{
  "norm": "layernorm",
  "lr": 0.00651,
  "lr_mult_o": 1.5,
  "doc_mask": true
}
Each number is 50 + 10 x the weight over its row's rms, rounded and kept within 0 to 99. Layers, rows and columns count from 0. The size before them is the row's rms in percent of the matrix's.

# layer 9 MLP down (transposed), 448x128, rms 0.106, rows 15-69, columns 64-127
105:51 42 38 79 54 46 48 34 45 51 43 64 34 57 52 53 42 64 42 44 33 55 41 44 64 49 53 53 46 62 63 73 49 41 38 48 53 66 51 47 51 55 54 31 62 58 52 40 48 54 35 56 46 60 48 59 39 49 62 48 58 65 49 40
086:32 63 47 70 23 58 37 46 53 36 62 50 29 39 49 65 58 61 55 58 49 38 48 40 49 49 62 31 47 57 61 46 51 49 47 45 55 67 55 53 51 45 51 54 53 65 59 29 47 65 53 55 44 53 39 54 59 52 48 53 48 41 59 44
092:38 49 53 34 52 49 54 59 67 67 54 53 54 42 60 54 55 57 61 60 55 59 60 66 56 46 57 48 35 42 38 38 31 44 48 70 51 38 30 61 59 73 61 56 49 54 41 56 58 38 36 31 41 47 50 59 30 66 38 61 52 59 51 50
104:68 52 36 33 43 57 58 53 55 32 54 51 51 70 45 37 51 37 50 49 52 54 48 45 51 55 63 41 25 59 56 54 54 32 45 45 61 52 67 35 48 35 54 42 47 50 42 52 57 52 71 60 65 67 50 43 49 51 46 48 31 47 56 50
101:54 62 48 33 53 55 42 40 60 49 47 57 63 57 49 40 50 44 51 36 67 54 61 77 45 45 64 58 64 42 55 47 36 55 55 46 52 52 50 38 65 44 48 41 58 37 48 26 51 50 60 58 39 51 59 46 51 53 62 34 44 62 47 62
089:60 71 56 57 60 52 55 56 55 47 38 39 42 45 30 55 65 44 38 39 50 49 51 57 58 58 44 57 63 55 47 44 71 51 55 33 46 56 32 53 45 41 54 39 41 51 47 43 54 33 58 39 39 69 55 68 45 30 41 59 59 63 62 42
118:55 53 52 47 52 28 44 35 48 52 43 55 42 34 51 54 50 59 35 49 50 45 79 40 48 54 52 66 46 37 57 56 50 45 60 43 53 45 36 45 48 56 57 52 70 37 39 69 50 44 50 34 60 59 37 49 49 66 57 59 57 50 64 46
099:55 34 61 45 40 49 63 69 49 43 46 45 60 66 46 50 54 42 47 48 49 60 52 49 60 63 54 41 38 32 51 40 46 45 47 37 40 46 58 47 65 67 57 54 48 49 51 39 39 42 48 67 53 46 46 36 54 66 36 44 48 54 63 57
098:52 34 47 68 48 51 39 45 43 47 65 48 32 38 64 45 58 59 46 48 51 52 50 49 47 47 41 67 53 42 51 47 51 40 58 51 56 42 43 46 53 67 75 49 30 44 43 62 39 67 52 69 37 43 44 29 47 50 62 50 50 59 51 35
092:44 60 58 51 37 67 49 62 52 30 44 35 43 38 38 48 44 66 31 37 58 60 62 55 43 41 32 42 56 65 46 60 62 63 56 52 49 54 52 43 52 46 46 59 68 53 44 38 38 47 56 47 70 28 60 31 55 39 59 42 40 60 56 67
102:43 55 39 62 41 45 51 57 55 52 70 36 49 46 55 40 39 60 53 48 43 52 60 48 40 38 59 64 50 51 57 38 47 50 66 62 44 29 60 36 50 44 43 50 60 65 47 35 61 25 65 63 41 53 36 66 65 55 53 56 33 41 61 65
079:37 58 41 62 50 54 52 82 43 55 30 34 36 56 64 46 45 56 59 62 43 49 51 54 51 62 37 42 41 55 51 39 57 41 54 45 49 51 56 43 33 59 55 44 48 51 35 41 37 74 48 47 62 54 46 45 56 41 59 54 58 48 58 29
101:66 41 53 52 48 40 55 56 48 68 41 46 54 52 58 29 75 58 51 52 56 50 31 40 62 52 56 54 51 50 47 45 48 40 51 52 75 39 50 62 44 50 41 52 73 41 44 71 49 42 52 44 45 57 60 62 44 54 40 56 67 49 53 61
096:42 59 48 62 57 33 60 52 55 55 52 53 55 43 51 39 53 50 51 35 54 44 37 49 69 65 43 73 46 60 58 57 35 40 46 49 63 54 48 50 27 51 60 54 60 59 60 58 38 56 41 38 33 64 45 37 35 35 65 55 45 47 52 53
096:37 34 46 76 67 50 41 66 52 54 62 45 57 28 58 46 50 54 55 57 58 39 55 61 42 66 47 42 58 42 61 50 41 49 48 54 52 45 33 58 54 54 36 33 45 44 73 56 47 54 59 34 32 49 62 51 47 31 58 64 56 57 43 36
108:53 61 47 47 55 55 33 41 53 82 42 49 50 63 34 31 51 47 45 63 49 49 50 46 44 55 67 44 51 70 52 47 60 32 42 53 48 54 57 40 55 59 53 73 48 34 39 65 50 40 46 46 46 40 29 44 49 62 45 47 66 57 51 49
095:42 47 57 31 60 47 47 53 45 76 61 50 43 48 58 47 49 52 62 42 65 60 40 35 45 44 42 24 44 65 48 62 45 58 39 42 42 52 46 48 41 38 53 50 45 55 69 53 32 44 63 32 63 68 45 41 42 37 49 46 63 65 61 44
111:61 73 59 47 58 45 50 57 34 61 47 60 43 45 62 36 45 53 56 57 78 57 50 27 41 56 52 60 38 63 48 48 41 48 36 36 49 48 43 74 39 33 35 53 50 48 52 55 61 62 42 40 64 47 72 43 49 47 48 27 52 54 47 47
082:60 40 54 53 55 54 49 61 64 59 56 70 49 52 51 36 56 50 42 47 64 56 63 53 64 30 41 40 49 60 53 58 39 42 48 46 54 52 54 39 50 49 45 27 58 57 57 45 47 32 48 44 52 47 52 48 47 51 42 45 56 69 46 64
099:56 67 66 48 45 54 50 57 47 47 56 59 50 61 41 47 48 52 57 57 64 25 63 66 46 49 53 38 71 41 42 47 52 47 66 47 37 45 51 22 41 55 51 48 61 52 50 61 47 48 75 54 32 66 39 37 41 48 57 47 63 38 38 50
091:40 65 60 15 37 38 46 46 42 60 48 46 60 55 54 53 50 59 71 58 64 37 48 44 38 48 48 75 29 35 41 52 61 43 51 52 68 49 55 37 53 67 50 46 56 44 44 64 52 58 37 57 43 45 38 57 52 65 50 66 40 51 56 41
091:37 43 63 37 61 54 32 45 38 38 34 54 42 54 43 54 45 43 44 61 59 58 37 41 55 39 54 81 62 44 49 58 36 47 28 72 56 41 60 55 51 51 41 37 62 53 79 63 56 53 38 55 51 54 65 47 36 53 43 62 44 68 38 39
095:53 49 63 65 56 44 43 45 70 46 41 48 71 56 48 51 65 37 51 69 54 36 48 50 53 54 32 39 31 53 60 44 55 51 54 51 48 41 51 49 42 35 61 65 57 48 46 64 30 55 55 62 58 44 52 50 55 64 69 51 51 64 45 44
083:62 48 48 52 46 56 45 66 55 46 37 69 51 49 54 66 19 83 33 62 61 54 49 45 67 51 32 52 44 56 39 43 43 47 53 47 56 44 34 55 40 46 39 59 58 34 56 44 62 41 58 42 44 52 47 58 70 41 43 42 66 46 49 52
088:49 43 65 54 52 52 54 60 29 80 55 36 65 45 30 46 41 53 29 52 47 46 43 39 48 46 56 54 57 51 50 57 60 45 37 75 38 63 64 51 43 51 35 48 39 58 60 43 53 45 70 54 50 37 47 39 57 60 38 62 53 32 43 44
095:47 59 42 84 48 52 39 46 53 55 54 40 59 48 53 44 59 65 55 46 57 48 40 79 53 40 53 40 35 61 43 52 50 68 64 66 33 44 45 46 56 58 37 42 47 44 54 47 50 46 58 58 36 44 50 57 69 38 50 69 58 34 57 40
098:51 44 59 49 56 64 31 40 46 43 35 42 51 61 51 53 47 46 42 41 52 72 54 69 39 54 51 27 49 49 40 50 50 36 36 49 58 59 27 54 54 60 38 53 51 33 53 52 65 41 53 54 43 53 62 48 68 32 52 47 53 47 47 62
086:43 61 41 44 40 47 49 54 57 68 57 66 61 65 37 49 53 68 49 60 42 57 65 53 48 29 43 50 61 38 52 52 53 37 54 55 48 47 49 33 42 37 52 53 48 61 41 48 54 51 66 34 59 55 74 53 36 49 53 49 46 51 62 65
093:56 55 44 61 36 58 50 48 56 47 27 47 35 48 41 46 65 34 53 51 56 52 38 62 53 55 47 40 69 30 42 41 62 43 71 62 56 44 53 60 72 72 52 41 63 30 53 59 49 62 62 53 49 57 58 51 51 44 55 57 36 46 43 41
106:64 71 39 57 39 53 43 57 45 63 66 62 58 23 43 51 59 43 49 53 57 50 49 40 44 40 64 57 40 49 45 41 48 45 42 45 55 47 37 51 34 50 46 37 59 36 28 68 48 44 57 61 69 50 61 48 51 69 30 48 55 65 66 33
104:56 43 60 57 46 47 40 28 44 48 50 58 48 48 46 52 50 55 51 41 58 42 64 72 65 42 43 42 62 40 41 49 60 55 48 53 49 34 61 40 44 51 53 48 55 46 43 64 48 54 56 65 26 39 51 56 47 33 65 51 47 39 40 42
106:44 65 46 37 33 26 42 56 49 49 40 48 41 59 41 53 39 41 48 42 56 54 57 48 61 29 33 53 38 30 52 37 49 67 38 47 54 43 50 62 50 57 52 55 40 60 49 63 48 66 44 54 56 33 60 30 68 39 61 58 46 48 40 61
101:57 39 40 47 43 72 59 56 50 35 49 60 53 52 57 42 58 51 43 55 66 52 37 40 65 39 46 38 68 48 62 51 55 49 29 55 45 46 43 66 36 44 37 47 59 42 48 36 52 47 32 42 65 57 40 43 35 63 58 40 49 48 67 58
101:38 51 46 41 41 52 48 40 55 45 49 48 50 57 68 41 41 58 53 52 41 57 45 49 54 50 53 27 51 49 47 50 62 38 39 62 56 46 40 73 61 69 34 42 42 45 59 38 51 55 64 39 64 49 38 40 55 35 46 54 57 48 62 60
097:41 64 45 35 50 46 52 40 47 46 56 57 66 67 51 37 43 52 50 47 45 47 64 49 62 49 55 50 48 41 38 42 51 28 60 54 49 56 58 39 59 50 45 50 75 45 52 29 53 44 52 48 59 58 44 50 48 56 50 52 49 65 51 48
098:49 36 61 52 57 64 48 62 38 51 54 42 66 47 34 43 52 61 46 62 53 44 55 39 65 44 40 39 53 43 47 35 45 62 63 62 59 15 63 59 35 56 26 27 68 45 55 44 54 50 31 70 45 56 64 43 56 59 38 55 41 62 58 45
096:48 41 49 59 57 40 53 37 49 37 62 40 49 62 38 52 52 67 53 53 51 50 51 62 32 64 44 37 52 73 47 31 62 52 47 47 54 52 29 33 49 71 60 47 51 49 42 63 36 67 52 63 58 44 51 41 60 58 67 49 40 37 44 58
108:51 50 53 27 53 62 50 40 43 46 46 62 54 73 48 36 33 34 56 50 61 40 51 56 56 56 38 43 64 39 35 56 68 52 47 39 55 56 75 45 45 61 73 52 59 44 50 47 45 52 51 48 45 43 44 54 58 45 47 32 50 57 34 43
088:53 64 48 48 47 47 57 46 70 59 50 53 37 47 50 60 30 58 62 46 42 43 33 48 55 47 33 57 42 46 61 57 39 44 49 42 44 29 58 55 56 50 46 35 64 61 53 56 53 36 66 66 59 49 54 44 54 54 37 53 29 54 34 71
094:46 60 47 49 47 23 51 63 37 44 33 53 51 71 51 33 52 49 43 56 43 49 61 53 51 45 48 69 39 54 50 59 56 48 43 56 48 60 36 40 43 64 54 45 46 63 55 51 48 54 32 62 57 55 55 63 42 46 47 58 56 71 43 64
096:43 56 54 64 37 25 43 40 63 42 54 55 59 38 60 51 33 30 48 56 50 37 56 46 46 30 35 61 53 33 41 51 49 55 39 43 59 38 36 57 44 64 61 57 49 44 56 52 42 56 45 61 55 47 45 55 45 46 66 58 51 42 55 40
089:66 44 51 45 49 57 51 46 46 57 52 47 71 59 53 54 54 64 54 50 59 44 63 52 51 39 53 53 53 58 47 63 49 52 47 42 50 50 34 51 68 61 47 49 67 53 50 42 50 37 37 47 50 41 45 50 39 78 61 47 42 41 46 56
090:39 32 43 45 61 45 63 46 52 56 43 54 59 58 43 50 51 47 48 57 47 30 32 60 62 67 43 55 71 59 44 47 63 60 48 40 53 37 63 43 39 53 64 58 37 64 43 54 55 52 48 52 45 43 54 55 53 43 57 44 42 52 25 43
091:56 43 47 64 62 56 49 54 64 62 40 60 32 66 41 21 41 49 46 46 56 55 35 45 51 56 44 67 53 49 68 58 46 73 48 41 47 58 56 50 51 47 62 49 49 42 58 55 46 44 55 33 58 72 36 46 54 43 55 16 56 44 56 29
085:49 52 49 87 38 31 48 41 59 61 43 53 57 50 34 34 44 49 58 44 49 49 53 53 66 49 44 44 55 35 55 65 29 42 61 60 45 55 56 28 39 49 55 42 61 49 62 41 51 63 67 53 66 61 60 56 53 61 66 41 53 54 64 53
110:50 66 60 33 47 45 48 58 53 39 24 70 67 55 49 56 53 40 56 30 56 50 62 43 46 61 46 52 53 52 35 44 54 46 38 59 53 40 63 46 45 51 40 62 40 65 44 47 44 39 28 52 49 57 48 52 51 61 51 41 69 56 55 19
108:41 58 60 62 70 43 55 54 30 50 49 51 50 37 50 51 51 63 65 43 62 58 52 43 49 60 45 62 37 44 47 64 51 54 57 53 47 57 38 54 41 59 53 60 36 50 21 42 40 46 48 33 32 41 44 60 40 50 57 47 57 57 45 52
108:44 48 48 52 56 32 34 43 55 72 59 43 51 37 58 49 47 49 61 60 58 63 43 47 55 65 55 76 40 47 54 62 61 56 50 47 59 40 57 67 38 56 56 46 50 52 53 72 43 55 58 44 39 61 21 30 55 60 40 45 53 43 39 57
104:55 37 43 63 51 53 51 61 61 55 64 57 55 54 56 63 55 49 70 52 30 54 37 52 46 41 61 52 46 47 38 51 41 48 52 57 53 56 65 47 46 58 53 46 59 52 42 44 48 55 47 80 49 41 51 48 46 49 42 39 56 39 53 41
120:35 64 39 32 64 65 63 43 40 57 51 64 43 46 65 44 45 44 45 47 45 46 34 50 57 52 55 45 03 46 55 63 49 51 49 51 69 53 57 44 62 54 64 50 53 43 53 39 41 45 44 51 48 51 42 45 54 55 51 43 47 51 43 49
097:41 35 43 49 42 48 66 36 50 48 45 44 49 27 56 46 54 67 61 62 64 51 58 61 49 49 37 59 48 43 38 48 43 57 60 45 43 65 67 39 56 37 51 35 47 51 59 64 33 46 52 55 53 47 53 63 50 59 56 60 66 54 52 59
096:65 49 45 51 70 50 40 52 54 40 56 55 57 43 36 33 69 41 39 50 43 60 54 41 44 50 47 49 43 34 40 41 58 48 30 59 53 53 52 61 31 47 51 28 62 46 47 39 50 34 44 65 55 51 54 40 39 37 50 54 38 52 55 44
099:34 41 55 28 41 56 40 53 51 64 54 48 46 56 34 47 58 55 26 67 72 46 68 42 46 50 34 49 41 58 47 55 45 58 46 52 56 47 62 59 51 59 59 50 36 73 32 53 50 54 70 48 57 43 37 60 44 51 46 47 59 41 61 46
097:54 62 55 42 35 48 56 66 57 57 54 52 35 50 44 45 55 43 69 54 65 45 30 67 39 47 47 49 55 51 58 66 72 46 44 43 48 44 59 45 48 40 60 57 47 67 50 29 48 48 51 32 49 74 73 52 46 64 43 48 52 31 32 52
101:59 35 40 59 53 50 55 46 67 62 33 68 36 47 54 45 47 48 41 57 58 67 48 46 55 40 44 41 33 50 61 36 38 41 50 38 44 65 38 68 60 36 55 35 60 56 57 38 49 53 53 38 69 65 51 51 50 62 60 46 20 57 45 37
# layer 9 MLP up, 448x128, rms 0.191, rows 16-69, columns 64-127
094:36 65 66 51 47 49 60 44 51 57 36 39 38 52 24 65 50 42 46 53 55 59 60 43 63 66 42 34 62 30 40 27 43 44 50 44 58 57 52 46 38 56 67 56 45 34 63 63 46 65 54 44 47 57 57 38 60 36 38 55 44 49 48 58
092:40 52 61 52 48 64 73 47 46 48 42 75 44 35 59 50 66 39 42 48 52 50 60 74 41 51 59 36 64 58 46 65 30 43 70 54 35 61 44 51 63 43 71 44 53 38 58 38 67 38 49 52 58 48 57 54 65 52 46 33 50 39 52 54
108:58 43 49 43 42 52 55 50 39 41 44 30 55 33 42 50 59 54 47 51 38 41 36 43 57 49 46 65 50 39 55 34 35 57 69 40 36 59 40 89 46 55 52 42 54 71 32 44 43 43 57 35 49 52 54 72 43 70 55 54 50 34 40 54
102:40 46 47 46 49 67 55 48 47 54 59 35 51 34 45 67 68 66 45 59 60 47 53 57 51 57 56 45 66 49 49 27 46 48 50 68 65 44 50 51 38 57 58 40 58 40 49 52 65 54 50 52 52 32 50 42 48 58 68 55 42 61 35 64
093:54 54 62 42 44 56 50 44 49 70 62 39 40 48 47 32 67 45 47 38 62 35 43 70 50 66 47 29 40 53 11 66 52 64 43 50 52 53 50 41 50 56 40 58 68 55 68 60 60 50 46 64 51 32 61 68 59 35 53 53 65 48 62 50
109:61 51 64 46 33 41 58 18 43 58 49 35 52 28 42 56 61 23 40 43 51 50 58 59 47 50 46 42 37 55 51 45 51 43 55 45 44 50 35 57 43 56 40 68 57 59 53 34 54 57 57 44 59 45 41 41 35 64 55 63 48 62 67 56
105:57 43 63 57 53 50 47 61 49 57 40 50 39 43 48 60 50 45 44 33 42 46 50 53 40 55 44 50 64 28 41 50 52 68 58 46 47 55 42 63 62 41 48 51 37 46 68 52 58 63 55 62 57 53 48 51 40 52 54 49 44 45 41 70
097:43 56 67 45 49 73 64 44 61 26 47 59 59 55 58 53 33 32 52 41 48 73 44 69 52 42 58 58 57 46 55 46 51 45 36 33 48 51 54 58 56 38 36 56 47 66 59 48 48 39 50 51 51 56 49 45 47 43 38 61 49 53 48 36
093:44 46 54 44 41 42 53 50 59 56 37 45 66 56 29 50 35 35 57 47 48 38 48 45 26 54 70 61 62 37 51 51 40 58 56 51 58 58 49 77 74 45 55 45 52 50 42 60 63 47 39 49 47 64 46 55 50 63 49 38 49 45 34 58
106:44 49 60 49 40 63 62 58 54 54 61 47 49 41 47 38 56 59 39 60 55 48 38 57 57 53 30 47 59 47 43 34 58 38 38 61 44 50 58 41 38 40 58 54 48 54 55 36 66 48 47 45 24 35 68 44 63 38 28 47 64 72 34 52
089:59 40 52 60 55 50 49 46 36 58 44 47 48 57 58 51 67 36 35 53 59 63 47 52 54 50 63 52 42 61 47 54 52 51 53 41 42 60 46 47 68 47 48 57 51 53 59 62 54 50 48 38 43 62 46 56 39 53 40 38 39 53 38 34
098:53 36 46 35 43 45 35 55 52 47 58 55 73 43 46 32 43 62 62 49 56 51 61 44 55 40 43 44 51 45 50 62 56 76 49 49 43 59 50 42 59 40 35 68 49 61 38 48 56 30 55 51 60 48 43 63 44 37 68 56 66 53 51 56
101:57 37 55 48 54 55 61 39 37 41 60 36 58 65 56 71 46 44 33 41 36 49 56 62 59 42 55 46 49 56 34 51 41 40 63 55 45 74 51 52 50 41 44 46 77 38 55 56 56 34 39 55 62 58 31 52 49 34 47 34 54 45 41 46
103:38 61 67 55 64 47 41 69 50 37 46 51 56 43 59 42 23 41 54 62 41 64 55 59 44 41 49 43 62 54 51 46 58 33 42 35 58 48 44 54 59 49 61 28 58 49 42 42 47 61 46 35 58 43 36 53 59 32 59 55 45 45 51 64
103:62 58 51 34 53 46 45 42 37 62 50 28 55 45 59 50 60 30 71 29 45 49 53 61 54 57 44 57 54 56 56 41 58 51 61 51 41 45 47 42 46 43 45 55 40 53 60 56 40 45 44 48 25 53 41 47 53 24 67 53 41 51 56 42
098:58 47 39 58 31 45 54 46 44 29 57 42 38 33 49 57 50 52 47 49 67 50 38 48 41 41 63 68 64 48 57 37 58 48 61 72 47 46 39 70 55 58 48 41 51 65 64 49 47 53 37 36 58 48 47 58 44 48 42 63 55 48 46 46
102:53 45 52 50 60 57 58 43 51 55 57 51 42 55 48 35 52 29 38 46 57 78 50 46 15 51 54 47 51 54 47 57 41 48 52 59 37 51 44 67 55 50 49 55 55 53 53 41 44 37 37 76 71 45 40 29 40 51 54 46 53 58 46 51
084:47 58 36 47 40 48 51 49 63 53 40 38 43 52 51 75 38 50 55 47 57 51 58 28 44 47 50 50 57 69 53 40 40 62 62 50 52 43 43 53 51 44 50 49 69 50 58 57 48 40 51 28 49 46 35 44 32 55 63 72 51 53 38 41
109:55 56 51 41 52 46 30 56 52 48 72 51 55 46 32 44 31 55 53 44 26 22 49 47 49 46 43 57 61 25 54 49 43 54 31 51 44 47 45 45 42 56 64 46 53 30 54 37 45 48 42 49 47 46 41 44 62 45 22 49 73 38 46 64
083:52 30 51 70 61 35 47 60 72 58 53 45 57 49 59 58 50 43 51 42 57 62 51 55 48 55 35 44 53 75 55 52 37 33 48 50 49 31 58 40 62 58 57 44 50 57 51 65 41 55 49 61 64 45 54 53 65 44 36 34 55 47 51 46
102:44 38 47 46 54 49 41 35 35 31 60 36 57 33 40 49 49 41 54 48 68 65 53 38 37 39 58 43 53 49 64 50 62 46 42 52 54 45 48 47 41 54 46 58 77 56 51 49 42 53 55 38 61 36 52 36 45 69 64 61 46 54 31 68
091:54 55 49 31 44 43 44 65 40 40 68 42 44 50 55 61 53 80 59 33 43 62 40 68 37 50 46 52 48 47 53 20 40 52 50 46 57 59 36 39 62 69 41 40 67 54 58 54 47 46 43 49 53 42 55 44 66 26 36 43 60 41 38 48
086:60 57 56 49 45 71 61 45 43 42 46 35 42 58 64 43 61 48 66 62 65 54 35 48 52 51 48 35 40 60 51 51 46 49 36 62 64 57 51 53 52 41 38 54 70 53 53 56 49 36 55 53 57 60 41 40 54 35 42 52 51 54 51 49
089:47 40 51 58 33 37 52 53 54 59 42 38 53 48 48 51 61 41 47 60 52 63 52 53 39 58 43 32 55 76 46 60 67 71 44 58 49 30 51 57 61 59 37 49 68 46 58 44 43 53 48 66 45 35 71 36 33 47 44 48 52 35 46 66
090:53 36 41 52 51 47 47 51 64 48 36 42 44 32 46 68 58 55 46 42 56 49 48 53 52 75 47 30 55 72 37 33 62 54 35 59 56 50 48 62 49 60 52 56 62 63 48 51 61 48 49 42 45 46 40 67 55 49 42 37 47 53 61 56
096:33 46 52 46 64 39 52 70 35 45 56 51 66 34 60 46 49 48 39 51 34 47 32 61 44 43 43 68 51 45 34 42 53 61 60 56 40 45 55 55 59 49 51 68 26 59 50 42 27 54 58 40 50 52 38 44 39 50 55 48 52 54 49 46
082:71 34 47 42 56 40 41 35 40 71 57 45 46 37 44 64 52 48 76 39 41 28 48 49 34 58 32 58 57 43 58 41 72 41 45 53 46 31 53 73 52 66 54 62 53 48 53 58 43 52 58 59 68 45 56 52 68 56 49 41 31 47 51 43
097:67 48 52 59 47 47 51 44 40 42 45 51 29 56 45 68 44 47 67 48 42 38 57 48 35 41 43 51 52 59 35 58 73 40 57 53 29 47 62 53 78 41 46 74 50 63 42 40 48 44 42 53 55 58 50 49 59 33 55 58 50 34 51 54
104:66 62 33 44 45 58 48 62 42 33 40 38 48 55 47 50 47 63 62 43 41 43 31 48 49 69 48 46 56 41 49 48 53 71 48 67 51 58 45 51 46 56 45 52 52 60 47 50 62 58 48 57 47 51 50 71 53 34 33 60 41 51 45 61
109:29 46 56 60 44 51 57 42 59 39 51 57 65 67 44 64 45 48 54 51 39 61 30 23 49 57 47 64 53 44 55 52 40 45 55 54 50 36 54 58 42 51 58 52 45 56 55 34 52 47 38 47 67 40 52 40 54 54 38 61 56 59 29 66
105:50 59 57 40 50 64 58 49 32 32 41 43 60 40 65 54 56 43 44 50 50 46 61 31 42 67 42 38 49 60 65 32 53 63 65 53 52 55 52 44 43 51 46 43 52 61 51 52 53 50 54 45 39 58 43 64 42 45 48 60 46 68 42 60
106:52 37 56 61 35 69 60 52 43 27 54 39 58 32 57 56 35 58 50 53 63 55 61 53 55 37 35 45 49 54 52 44 53 49 38 60 64 51 40 40 45 28 26 56 74 54 52 47 50 50 40 48 64 37 40 37 50 33 59 78 48 51 48 39
106:49 58 52 34 49 56 48 49 42 44 42 53 46 42 61 58 56 39 54 56 46 59 45 50 64 44 38 49 64 40 46 24 47 54 57 66 62 79 50 40 52 45 39 48 52 41 54 65 41 56 49 43 28 41 32 49 58 53 55 49 33 45 52 58
094:33 70 45 46 62 69 59 53 65 50 53 57 49 51 49 62 57 52 54 51 46 39 46 62 61 57 56 56 73 51 31 45 56 44 55 70 38 62 58 45 53 54 51 46 50 51 58 43 59 53 36 60 48 53 13 40 51 54 53 42 53 46 54 53
096:61 61 53 46 63 62 52 62 36 41 41 31 57 36 61 60 37 45 46 52 54 45 59 46 38 33 54 52 57 43 39 47 47 56 49 47 66 49 61 58 59 59 40 53 37 37 55 61 44 62 58 47 59 46 48 53 52 55 36 52 38 64 40 52
104:41 48 57 30 50 37 47 52 58 47 58 35 46 41 57 68 52 43 47 61 45 37 67 60 75 52 40 59 52 25 44 44 50 53 46 36 57 39 49 54 51 63 60 54 51 57 49 41 30 58 57 48 45 43 55 49 34 43 56 60 37 38 44 65
110:40 31 44 65 31 45 51 46 53 40 43 19 59 69 48 40 46 45 60 63 38 57 43 63 50 55 56 55 54 61 27 60 42 53 51 60 43 49 38 54 53 59 54 37 48 36 53 38 48 39 45 49 55 50 53 55 52 57 53 49 52 57 35 61
089:53 65 70 38 61 58 51 38 54 25 67 46 36 50 55 49 42 45 54 73 48 30 53 51 53 47 51 30 55 54 49 41 41 60 48 76 37 46 47 41 46 51 38 42 55 50 58 57 35 58 48 54 53 47 59 45 50 49 53 41 35 65 64 53
093:54 63 33 40 33 53 53 63 41 56 46 48 73 52 32 53 37 56 47 60 48 53 60 58 33 27 52 45 56 53 52 34 47 50 45 62 52 36 53 53 35 57 56 58 60 46 51 52 84 50 19 62 62 49 44 44 45 40 60 59 45 51 49 59
094:59 48 52 43 45 41 50 26 55 56 46 54 51 51 41 39 69 62 48 50 49 47 44 50 60 67 50 36 54 45 72 28 37 52 48 52 47 47 58 43 58 57 29 51 32 58 43 59 51 44 46 50 62 52 31 54 49 58 52 45 32 48 37 47
087:31 57 50 44 25 40 52 48 55 31 47 62 42 47 43 42 42 41 39 47 38 56 49 49 51 58 45 62 68 42 44 45 41 46 46 55 49 53 40 55 47 37 54 25 49 53 77 43 55 70 62 59 52 64 58 54 37 44 41 43 55 58 56 55
090:35 39 47 41 44 50 39 50 53 56 51 37 52 60 35 61 67 58 45 43 47 44 63 50 49 55 45 51 62 60 48 61 36 48 34 61 31 40 45 56 57 52 60 64 63 50 64 38 58 45 73 50 50 52 54 29 54 41 48 57 39 61 52 46
096:50 44 69 52 53 46 44 43 43 50 57 42 60 40 47 41 51 74 45 36 47 32 66 38 55 42 60 43 51 54 44 46 55 75 62 53 52 57 69 49 40 55 54 51 59 52 44 45 35 62 50 56 46 55 32 47 66 31 41 47 53 63 58 52
088:54 60 40 36 50 46 61 55 58 59 52 46 50 42 62 68 34 51 53 40 35 60 37 64 51 56 67 53 49 40 43 49 50 38 62 48 70 34 52 57 61 59 48 58 68 40 49 68 47 56 47 31 38 47 59 53 50 45 70 37 38 35 45 54
108:50 38 68 51 55 51 66 36 48 41 50 62 38 59 46 50 78 48 61 41 51 34 61 63 57 47 48 50 62 63 43 67 46 64 51 36 61 63 49 47 49 37 45 37 47 46 56 54 45 39 36 59 42 39 58 35 58 46 35 45 65 52 57 47
103:43 65 62 59 50 46 49 33 37 45 42 43 43 51 53 37 47 47 67 44 61 54 53 55 51 63 52 70 31 41 44 46 54 58 63 47 39 33 47 38 31 58 51 47 46 50 36 37 33 47 53 45 37 29 47 52 52 43 50 55 55 59 64 47
110:44 56 47 60 51 53 54 54 50 51 36 47 38 42 48 43 54 40 40 46 58 49 42 67 48 48 44 46 26 40 60 42 49 46 48 49 35 59 47 54 53 65 49 45 60 45 55 56 37 51 33 27 59 36 38 61 53 46 54 72 51 38 49 60
105:50 41 58 42 66 53 48 41 60 47 69 56 52 20 45 62 46 65 42 42 46 47 39 48 29 39 32 49 55 39 41 57 62 67 54 49 65 56 46 60 48 45 61 56 57 50 39 50 39 60 50 55 51 41 39 42 44 42 42 39 57 46 45 62
111:65 61 44 35 47 55 51 57 56 62 26 51 49 54 51 56 44 45 52 41 42 65 40 56 26 56 56 55 31 39 44 62 42 64 52 44 41 54 54 44 58 59 46 53 44 47 53 54 51 52 49 38 52 49 48 41 74 65 43 63 47 38 60 32
093:63 62 65 28 43 41 44 46 44 34 50 66 49 52 47 61 57 56 28 63 44 61 54 52 44 50 60 50 41 48 49 52 65 44 52 68 47 27 40 52 57 52 33 38 54 45 57 55 59 57 58 34 57 44 66 53 40 61 33 48 50 47 65 44
100:44 51 46 63 44 40 51 60 46 46 51 55 60 50 53 59 43 44 40 57 38 64 46 45 54 43 46 32 63 60 41 34 66 58 53 45 46 49 69 60 59 62 28 52 66 47 36 48 38 45 58 46 31 38 31 57 47 30 37 42 49 63 45 59
105:49 38 71 48 48 55 50 56 33 56 48 66 56 40 33 54 46 56 45 41 57 73 28 48 43 58 41 40 49 38 50 31 39 45 42 60 36 45 49 59 63 53 42 36 48 36 55 34 67 39 32 32 53 39 51 62 55 42 50 58 43 54 45 37
101:50 53 56 48 53 52 30 72 49 53 61 60 56 50 53 59 46 40 56 52 48 63 55 54 53 48 47 49 53 67 51 45 33 49 60 58 59 54 44 36 52 40 39 56 61 61 45 49 52 53 39 35 39 23 60 29 53 36 64 32 58 53 55 60
107:49 58 41 48 45 57 54 39 55 43 57 33 36 34 51 41 56 44 38 48 57 36 67 55 46 45 52 63 51 50 35 45 37 49 37 83 62 40 46 39 48 50 41 66 60 54 57 47 50 58 54 47 48 41 44 47 53 52 49 57 54 51 48 56